Each number is 128 + 32 x the weight over its row's rms, rounded and kept within 0 to 255. Layers, rows and columns count from 0. Numbers have three digits each. The size before them is the row's rms in percent of the matrix's.

# layer 3 MLP down (transposed), 1280x320, rms 0.0544, rows 1002-1051, columns 192-255
090:122127097151108122123087118166141137133153142142085114128134113143144128079180174178111169105096140111054128105150115155144166121121156166134122123142113152106150150152185113117131089063131203
101:133102121142105089090173126111101145144129134081131123144139109108101152154207153173145167132069084138065165081198130140165215122160162164107160109090115114116089143085138145096129106087105162
101:121140102162138065150125129176134103092120085075126121143121134088133098127126225141115140071105108112100170098110129153102157128097202133121167104128116119135158113145141095116160148098126176
107:116194179168128155109131123091160108106087142126101161151096174046093123148122154141086113174074150108139146115114121142113136102172147105060129069188153167167165093083104156181127150082126073
097:140112095114100148119184132135150115154128111123155137110147130090156117194137085119143144109126121146102153096109141186158114079085088160158097158090173233115119197167148061118101148145196157
092:113144104171164084160090151105127125107130154066131092130137158094124109117142134148074157094188134116084202101159112131086155108087182187091152117093117117142118126169143102049181131106154158
092:106171068173112124141100162101131117077096157122181191180047129176109114167077074113114122133091204115068161101110144107156119145092098111076102147155113164147043222179173103137080163152161141
093:128126102139134141092126150107100106077144132163147085165159133125133117113153152109173128142157146109111133134128196122151109088112142122171176169092150153164148172108128122177129122090135184
093:185077166106132141118125089183092161138106153152140110124168123102200154109168153157115157168142068095104123122172164134176104111148143172107148147106160124136190109149154101097134120090146119
108:125078108088163150120136159149085138109083144122140183147127159107157104154086132141089103134137095080093123123151066126111060139094088138126112137111075159073130094119122115115146164187094131
097:151125159089148083137089091084113183112105086115157214062145090102114157112101084133104158156114158130095092141168169153130124217099062147167120156102146128059144189119153147168112137104076132
111:177167141128175108099173125114132176143075151116117158128167121151170140136110127123091117124098152118114141108133075079123165154148167119168081142126101139122106110132080103110151194050046096
104:139130132122121101116104136171091090145111147143135109053127164105118101134112147110149139150145141069127128138113139125137118116194135113122110182156121185127113113110151075150088144126130060
106:148092163126125132152084163122137112074167093114179195166148059190167110092169121149147106104140151189118133111151132100110179165105161131081086139121109150080089148107170118105089062174178142
108:138130146117086090085128078172068078177071151141170119080149135091156131140135118136138167186073072110144125125120108122172195193102174112104109131151193134137172136085155087214128155151149120
088:169152136114146174110136060131140125173124123165113126086162087114154167115184103048171153088149148156088140100126100173166140111113084146086159224111148094130095170120106105146112122185144138
098:082093118127169084117135102124147086133148148144093119176138125115070163090126167115087110152140115130129152084190095184180149069168135115064136171129140136109135143149133152071161138004157171
096:173159147181146089157143180114147116132120133169133135151105176128174068040159153156130143074129127138149150071114099130083132112109113162196176124125151173190132101156164132101165125116125160
108:147030132170083119139108117123087104173129134208124112110128135139084150084140118129098149153105161100144136097173094101143087101145134093135090180116057156121090126102092094130178099092096130
112:144098104095136136162215119128134157108156092110145113162176136163167092105195132075105109132058056168095142104133156112134068107115127166161122172119100111163117108159185162069122107149121090
118:162134174127097087141160174150107119126128192137169139058080118132181132105100078164072143102117159172149157115171152196113137141137194125113122120192168132077127124102152106167158153093125162
103:167105130107138138219170127149103150127107138111113150142099160126128119156150065112109112132086115133120165060145077203191103168125170138090132157104095119132150144157118121112120194117162177
102:105134170087166061095125147141154096142137110120116152173119133172154135111184192102080154070131135104091162134123129085159089095125072093095081128129164112092116154163145123144171119160126137
094:107127157066100101136107133168108127117179207110141160108081153139143159126068104128094091153124122144124141067110150141144171135149177164098109163120147169138141055135134145156169142121180113
101:128174107157095117126102089129089168135138127126081140131100127101185105128100135106084134157048164141123167097149161139103107099141181099091115116185111084100129080113112071128121133095125126
097:079111133099124108137107195066174214119186154098163172116107141160148136106130073147080123128171174076155217050123096165142191079131121145125132122101139157084101146168143078137033132109123170
087:139130127117124175081130136169110096096130115110090148144113162148118130132109085154153159121158134164063164083155123100157133145137159150103094174130092139100056151175192149122153162146080138
092:150139153140122095143124098135091189088094120092202168129147156056081145135121168108105180138067143142100113112230143139167166106076093133150159171090107099130116159080082122052191116118195113
090:118121152168157156134102103146141175103191065128131148118158160138116169146150160151101078106144141074052168104172156178129124118141103122135151141106116158164171160127121180149065137068108108
098:118160120146124109207070119159160126095220057113105145186096144130092099072098138125117089154064151155052135088124160115127090135117077108104130087146139119079130123091080130198088103141100135
126:115150153099129107190122150126109138184103124161126166075096110131106116180102107124150131084119130057097109111121146139081213114159160065086104208144123135156104113137110117121108177108145146
106:153113129069118125124089082098115113087126064091094107123158078152145158110142095114117159119164145111131169122122123127172123141153124180157100121182112115132173128122124083123173121154085146
087:103100177188145150113114191158127128039080152173069199117135159127044071108126126133160118142159127081162172084107148134102098149127149144113130102150088089153110177127136131077081088122188113
108:091167147059178069077170122145148100130153120101102106147139116092129142168170148105067114111106150154106062163108129133141096086134108128094133108120129091127169106138148106152100172092102094
101:081167116155136150130083108131102128167145133178144158133109096172148148115156095178131112172123111125093134054087088105111147149135125148119126148064150148088157099136086148204121064077181162
093:143124127077144147134082118120138084117141085166162115093118119142119113124106126165126154139120189100113131151166201106120186200076080076169141163104156099017125158180130150177134124172106143
095:120153158119161072153134108054139090159155134107166164078101099089204156167158169182120168101097084153097197102117117079084127105157174158111147089165152088133130100100125104104176125129132165
094:168102139147139134135087122122120152170146099133118034176133105096192111087188158090107135064187149109083131137154175172130072164160111128147142156158123138126121100138078092100107150086141128
106:117214118105146164232107179131119124120168126124130138153134163123137138158153125121144066143153126136090128083156073091130149115146111109146130157143163105113087074068152096149101143136180110
092:172124109124134115188135108092131106105204112180130165110103150114108150101133163135065154117120083139083146127170176135124169139094184156142075099170142124072176119138141147147165155131149226
107:114157138113186075061143157143112162156104049130097196117145111099124180204072137180123170224060171087085069113122123081173148071139101111102121136162179164114106135124085119139129117116113122
106:128167158117083152127096061142122171192101160131150135137119072134080147146102175166070173130147106191148110141104123151139170119119157169127177119107117114096141083053142121194139081102140123
106:205064082057170156135129056147103177150066174072133161147129152124108161145159115082104110171106095138119176127153152199120109097103173101112059173125126054127098140178102102108117167097141162
085:080120134098129107165114101066178088116159102117174144104150153117142164082132124094117145102103056137075159090096134151143140098151159130089164136119146139114151105152169127126160118089139196
115:163153065150151087137093146110076112107099128086147112132148111074140150114170136096089111115063128107134170136121117111163102138126120130166086098118082099159118117112081116142174115146140134
084:181113096084121107132074131136092122151158191141119178132097125134154196073128161181096135102136138150094169109094134184086177177142228181150118140171138137069133117093132151158163119084161176
098:149167138103108122139137100140120108095194125172105192137132125196135152147063188159152127168110094164077141099106096115129071178132117149130147111141175103100159143157139093134172105081149138
037:145134135087154141137174060133115103044092131145156221122107149173126061079107175084149129166073097144149153095164110113044081127118134130138137098102133113071047085141126143112081141128117137
098:135128182078162134140152138169113117115133112110233115122173116112153094110141196179112154104135135050143152082149128135131067134172163109087122150165174111127100156075108093133075086137170107
104:191070155116127145099162130151139104117109159080090165117152130109163148158140128149101112153141102100086160086141152152178130121156190168098037155089140192133141118146044100127123124133158144
# layer 3 MLP up, 1280x320, rms 0.0638, rows 1003-1052, columns 192-255
097:114180101184094116132158152110115136110117205178132157045113118106115149159096054111184180158156086131176170110087131138062180181098156116127136117164146096127161075131116137118099166155124165
099:082110184147116104167109118098158063129112137180099177092127138138142113111143094149111139150108111122118108114082157107077136096155141130037111079152176124117125105086152157179107072097114134
106:144155124073186170135171157120131145078097193123068197161074086110110166073140170094143079093121105164102148165124131117058094110111096145123154106139102118115066120117143138137069147079100161
093:105114109139124097128220147147148093128151139099149084123152111095112120152137141178123147134137120099092056170170122114117133105066078098091143106099163125121182170136096123103079183125110145
092:020159143163091106171161162157132112053140177126114086098159134146073118137096119139121096140129155110124178148058115129109143074160063099085056110171089168134095161121079127168144167138149116
090:092147158111085142095163159196125123127141102154119056102141076130075143153109094134102141127089117069148114189155114104130115145170119160182116062144136117107182129115175184141100153163102106
092:131095178114122126142186083120175104128188145151146096158109145055159106143113104144120087204129055127109065139059110086082109120137093121065066107134140186138153172124163146068138134075150110
090:047134150116132121136130148081143101100153104118074155112164136115116090152105090190103108151129116084105131122059145161103128077156072154121134112129123143110114167191144160176074131173178139
103:150130136134151151134107126164164125168090137152146189174071117202121209190121135199095138113166155150109111135167107118149183165135085137158185129085094110158134044075159149122129110108154161
093:164128091103159061113116120069073137095140124097158127090154148151152198174060145175115113108151169148120145183138066155131158143114106167135171182148121129094101122129146155162090130123156142
118:150154183172106090092141140129167134156082149108075127130063175107094148093162142126142099141120084171158057168094091107152160116085171148145150134133167168179172116162126098123156198119104073
102:104127142150203132091158169134148093166068122138171099133126181132117171102158117142144111091168135118142119230166187131117135161169108122184193172136098096121155134132124124145170131165115117
105:107071177144116141102135175124100117104178168143124116154128182090157103150229079157167137124146084149155152093132120104146101073131085141166152091168207127173100151140149150101113118184132066
110:143158131123069078134125141107128070143094197198154154119131150129132097064098061090092130131081127122112077126136099139108110137151084101115085098107173173117110159122158175089120188107162116
087:144137089129106128121078064090103121124112166130171176075167133105123098110119124135108117084201103100141111109074123108141127099193095106137069136072138091182113095137143111145201100063100115
098:184175076136147141153132107095105099140091140184121177104088112117097087155095089097163112158153125092137103142105196098078099123125201124178108113110153114103192077110109125146112104152133114
093:193099158159117140094156131124105121135089106106176138126103151100134115117201081135134150129122139168125188142128154118088097149135149118137115157162113106114168113142119107142087119158109117
106:047048087107127098167175120081117139126128182129166100144106196111144154143147125139129142047148102082132171115169141141117166103128128171105126194063157087150201116196120150105089175100070133
112:119098158135116103107127106069141074069133122180153142174125171137137127126108130140134117132109061131175163193138158104138117157129123156136128104140163106175184120175154211080100171141110123
110:107087202146109075123128079060177135113131129137141080127125140183147194131135120070148169124102105096074135170105144167160148171117121118075132138128103184104154124121126126124120153097164162
105:093056182121152173140095104100130123084084162182133110164116115126112141161199058111159096090165092102246121114135069097107098159144164162071081102129155105103107176108122134147120101186091145
103:074170152137111104138105056130138040115143114101121110135131152149119078155138125130110161077131150119090134142100154151176132070093127160153141119164189143165143132153158145129153184148145124
091:112070090081111106141147072115192141088119154178147120085094143134120173102100138126169128105155111107168129157144121157131155136124121133129106131199137117115119129107178137165185100135175115
098:115137086132059126155158094120096101085180175131046138140122123055100137116138108102146088080127119151144141160085147124105068056169129142126111178138146137136113101100100160123126096086128091
091:124115125129177084183149149150103149110177132156084132069176119084135131094103080170082093150164106061154177160108112165086119074132139106157130124145116090129174175170112084154075182127131138
080:181079138096173159120135088126144161178138114135060130130186149104173118079129145119174164181096067136069121128133131094138097122107151164098110150126125150071143137177169094130120065153072081
089:095084111129155080119103103128081116121108118144114137141159166095109159138144172131138172124129107061174126128076132136117156109131122120106112114155143084181108176106115137097104074158127118
088:140112159138097119101112141141171114164149090190137134103140126162147114142160115182120154156083156125128120130142105089076111102141112133161056086155095096089082159095110186134143180158128149
095:156114118138140063083117105114112135162144145140126133133142139134109124144126142140173185151119164122114079149078143144136176098110109124167116123131160147114098189136130163087099136123151103
123:154127180102161147138113075086128143180135149187170168122076135124168127096163090159113084152163144188144151154120164146071140130146137092082120150132139170152141092113169138078109124097148124
104:092194095153187134152122169125107162189127134113153089090100171119135084130144117122081095056151103089134097087156101127187126110102113104119067095168100120171092168103153119095133182154119185
083:163055099144072113117063098118195144145094138083135167094132078133131165143138169169164159149136110159113133125117138206190090162119097105150101119149183145130081152135110103081142149125123095
110:056140153043135099128156041166102102113189144131145107142139116094137185125065126142085120061118126141137090115159160125110122112145075080125120103145119098156161151091133144081128143128160140
100:149127094097219134160110120114131096110108124104127112096200159123157099148137141160117063140143153087117111105099091143135106109117131123093103078141139201131109118204107121068050136082129160
091:141124089140098089189145077140117112137083141125094161106153145126088087149126148103102206150093132161145116187190113125102137153178107175115113110096113053110182109147147124121112085088168151
095:184130104096089148140131125164172092173152174149119177116095117171059141136098144113203141133183132114110141125097114154132147181081161109138116114052141122130157195182133129097125166190160119
094:161143131130127070174112144072172106116062132171125172108148107091086103112102113125142099156160116077081139115088125112116111136135155095048068083142167138113150113071111137112085091152116108
109:071149129078145142166100154116173127122157125137115122148083155137178108177128110095132105097146137158079053123155088118083128108114130158143110144157071124118135118157144105151114139128143111
090:105078101133092100072126125144145072125064118124114107085206140122164127134136151184134074123126071109119139152116120088149088182115172142144098142121120108119106130155138116124119061140108140
106:143127085102158155093166146185165079150144125136151121152149150102131150148113163078190123180107092084125125195144117131106133134122111193095158149152217177071125142175122137129105158174152132
101:147124176168084124100135141103186089111126179161126124151148134138091102122148184111168118160116081107110078135144089111078090138084108092132179086091145162080177064113134129184120127097106104
108:170126110135121180103168116130136123120081125084126161125144177114169158193176107078140125085093083167111114172136077128114116094065154175064154107085145134193144155142126143167114146128164097
086:146047171104135123086175126149105072101126093099138097201200121118119165105123233101173093086164101122088136162220099138129140141130108158063155214158157102128147177122146115115131143204186078
134:176125133153119089155126092068149122149111180058191178096109216098125185099179150099110165151143120147151100100180114158113124128136075092109199149148153148114155101168130157093150108057115127
085:101137092111083147135128136112156133199150150173111067109130129162120136046154117167087141140116094126146058166139075113099115136110095120170088183105087146087130143113121142180170071127148122
101:099080140064085162144118098135165103170136152148077114131108221094146097126117131129155067189133130107126107131091214132118091144121142091077197128117123150112176167082117130096092131141089076
054:076071142110120142073144075147174072093165117108121091118183164105095193142128131091148155136168112141133103137148138130123168107112089167094137155125180153126133126198196200109132139139171179
095:094081100092126192126099117082121130152088151098116184084197113128121149164124134118169119126177120077099075129075134139127107167086157133086146152085127126100124092186158162115060122142130169
107:157095132083129155088086124113195153151076163100091119143128114124101113137106164174143146133092153116164106164097180110160084134083168126075123117089127152124163159158093164106148086085093105
092:163149186136158178108149070110109108182105143094113093122091114131104159100157151130111132074136115119145093147140098083095128102120065121163175182107129022115079116144178132122150080109142151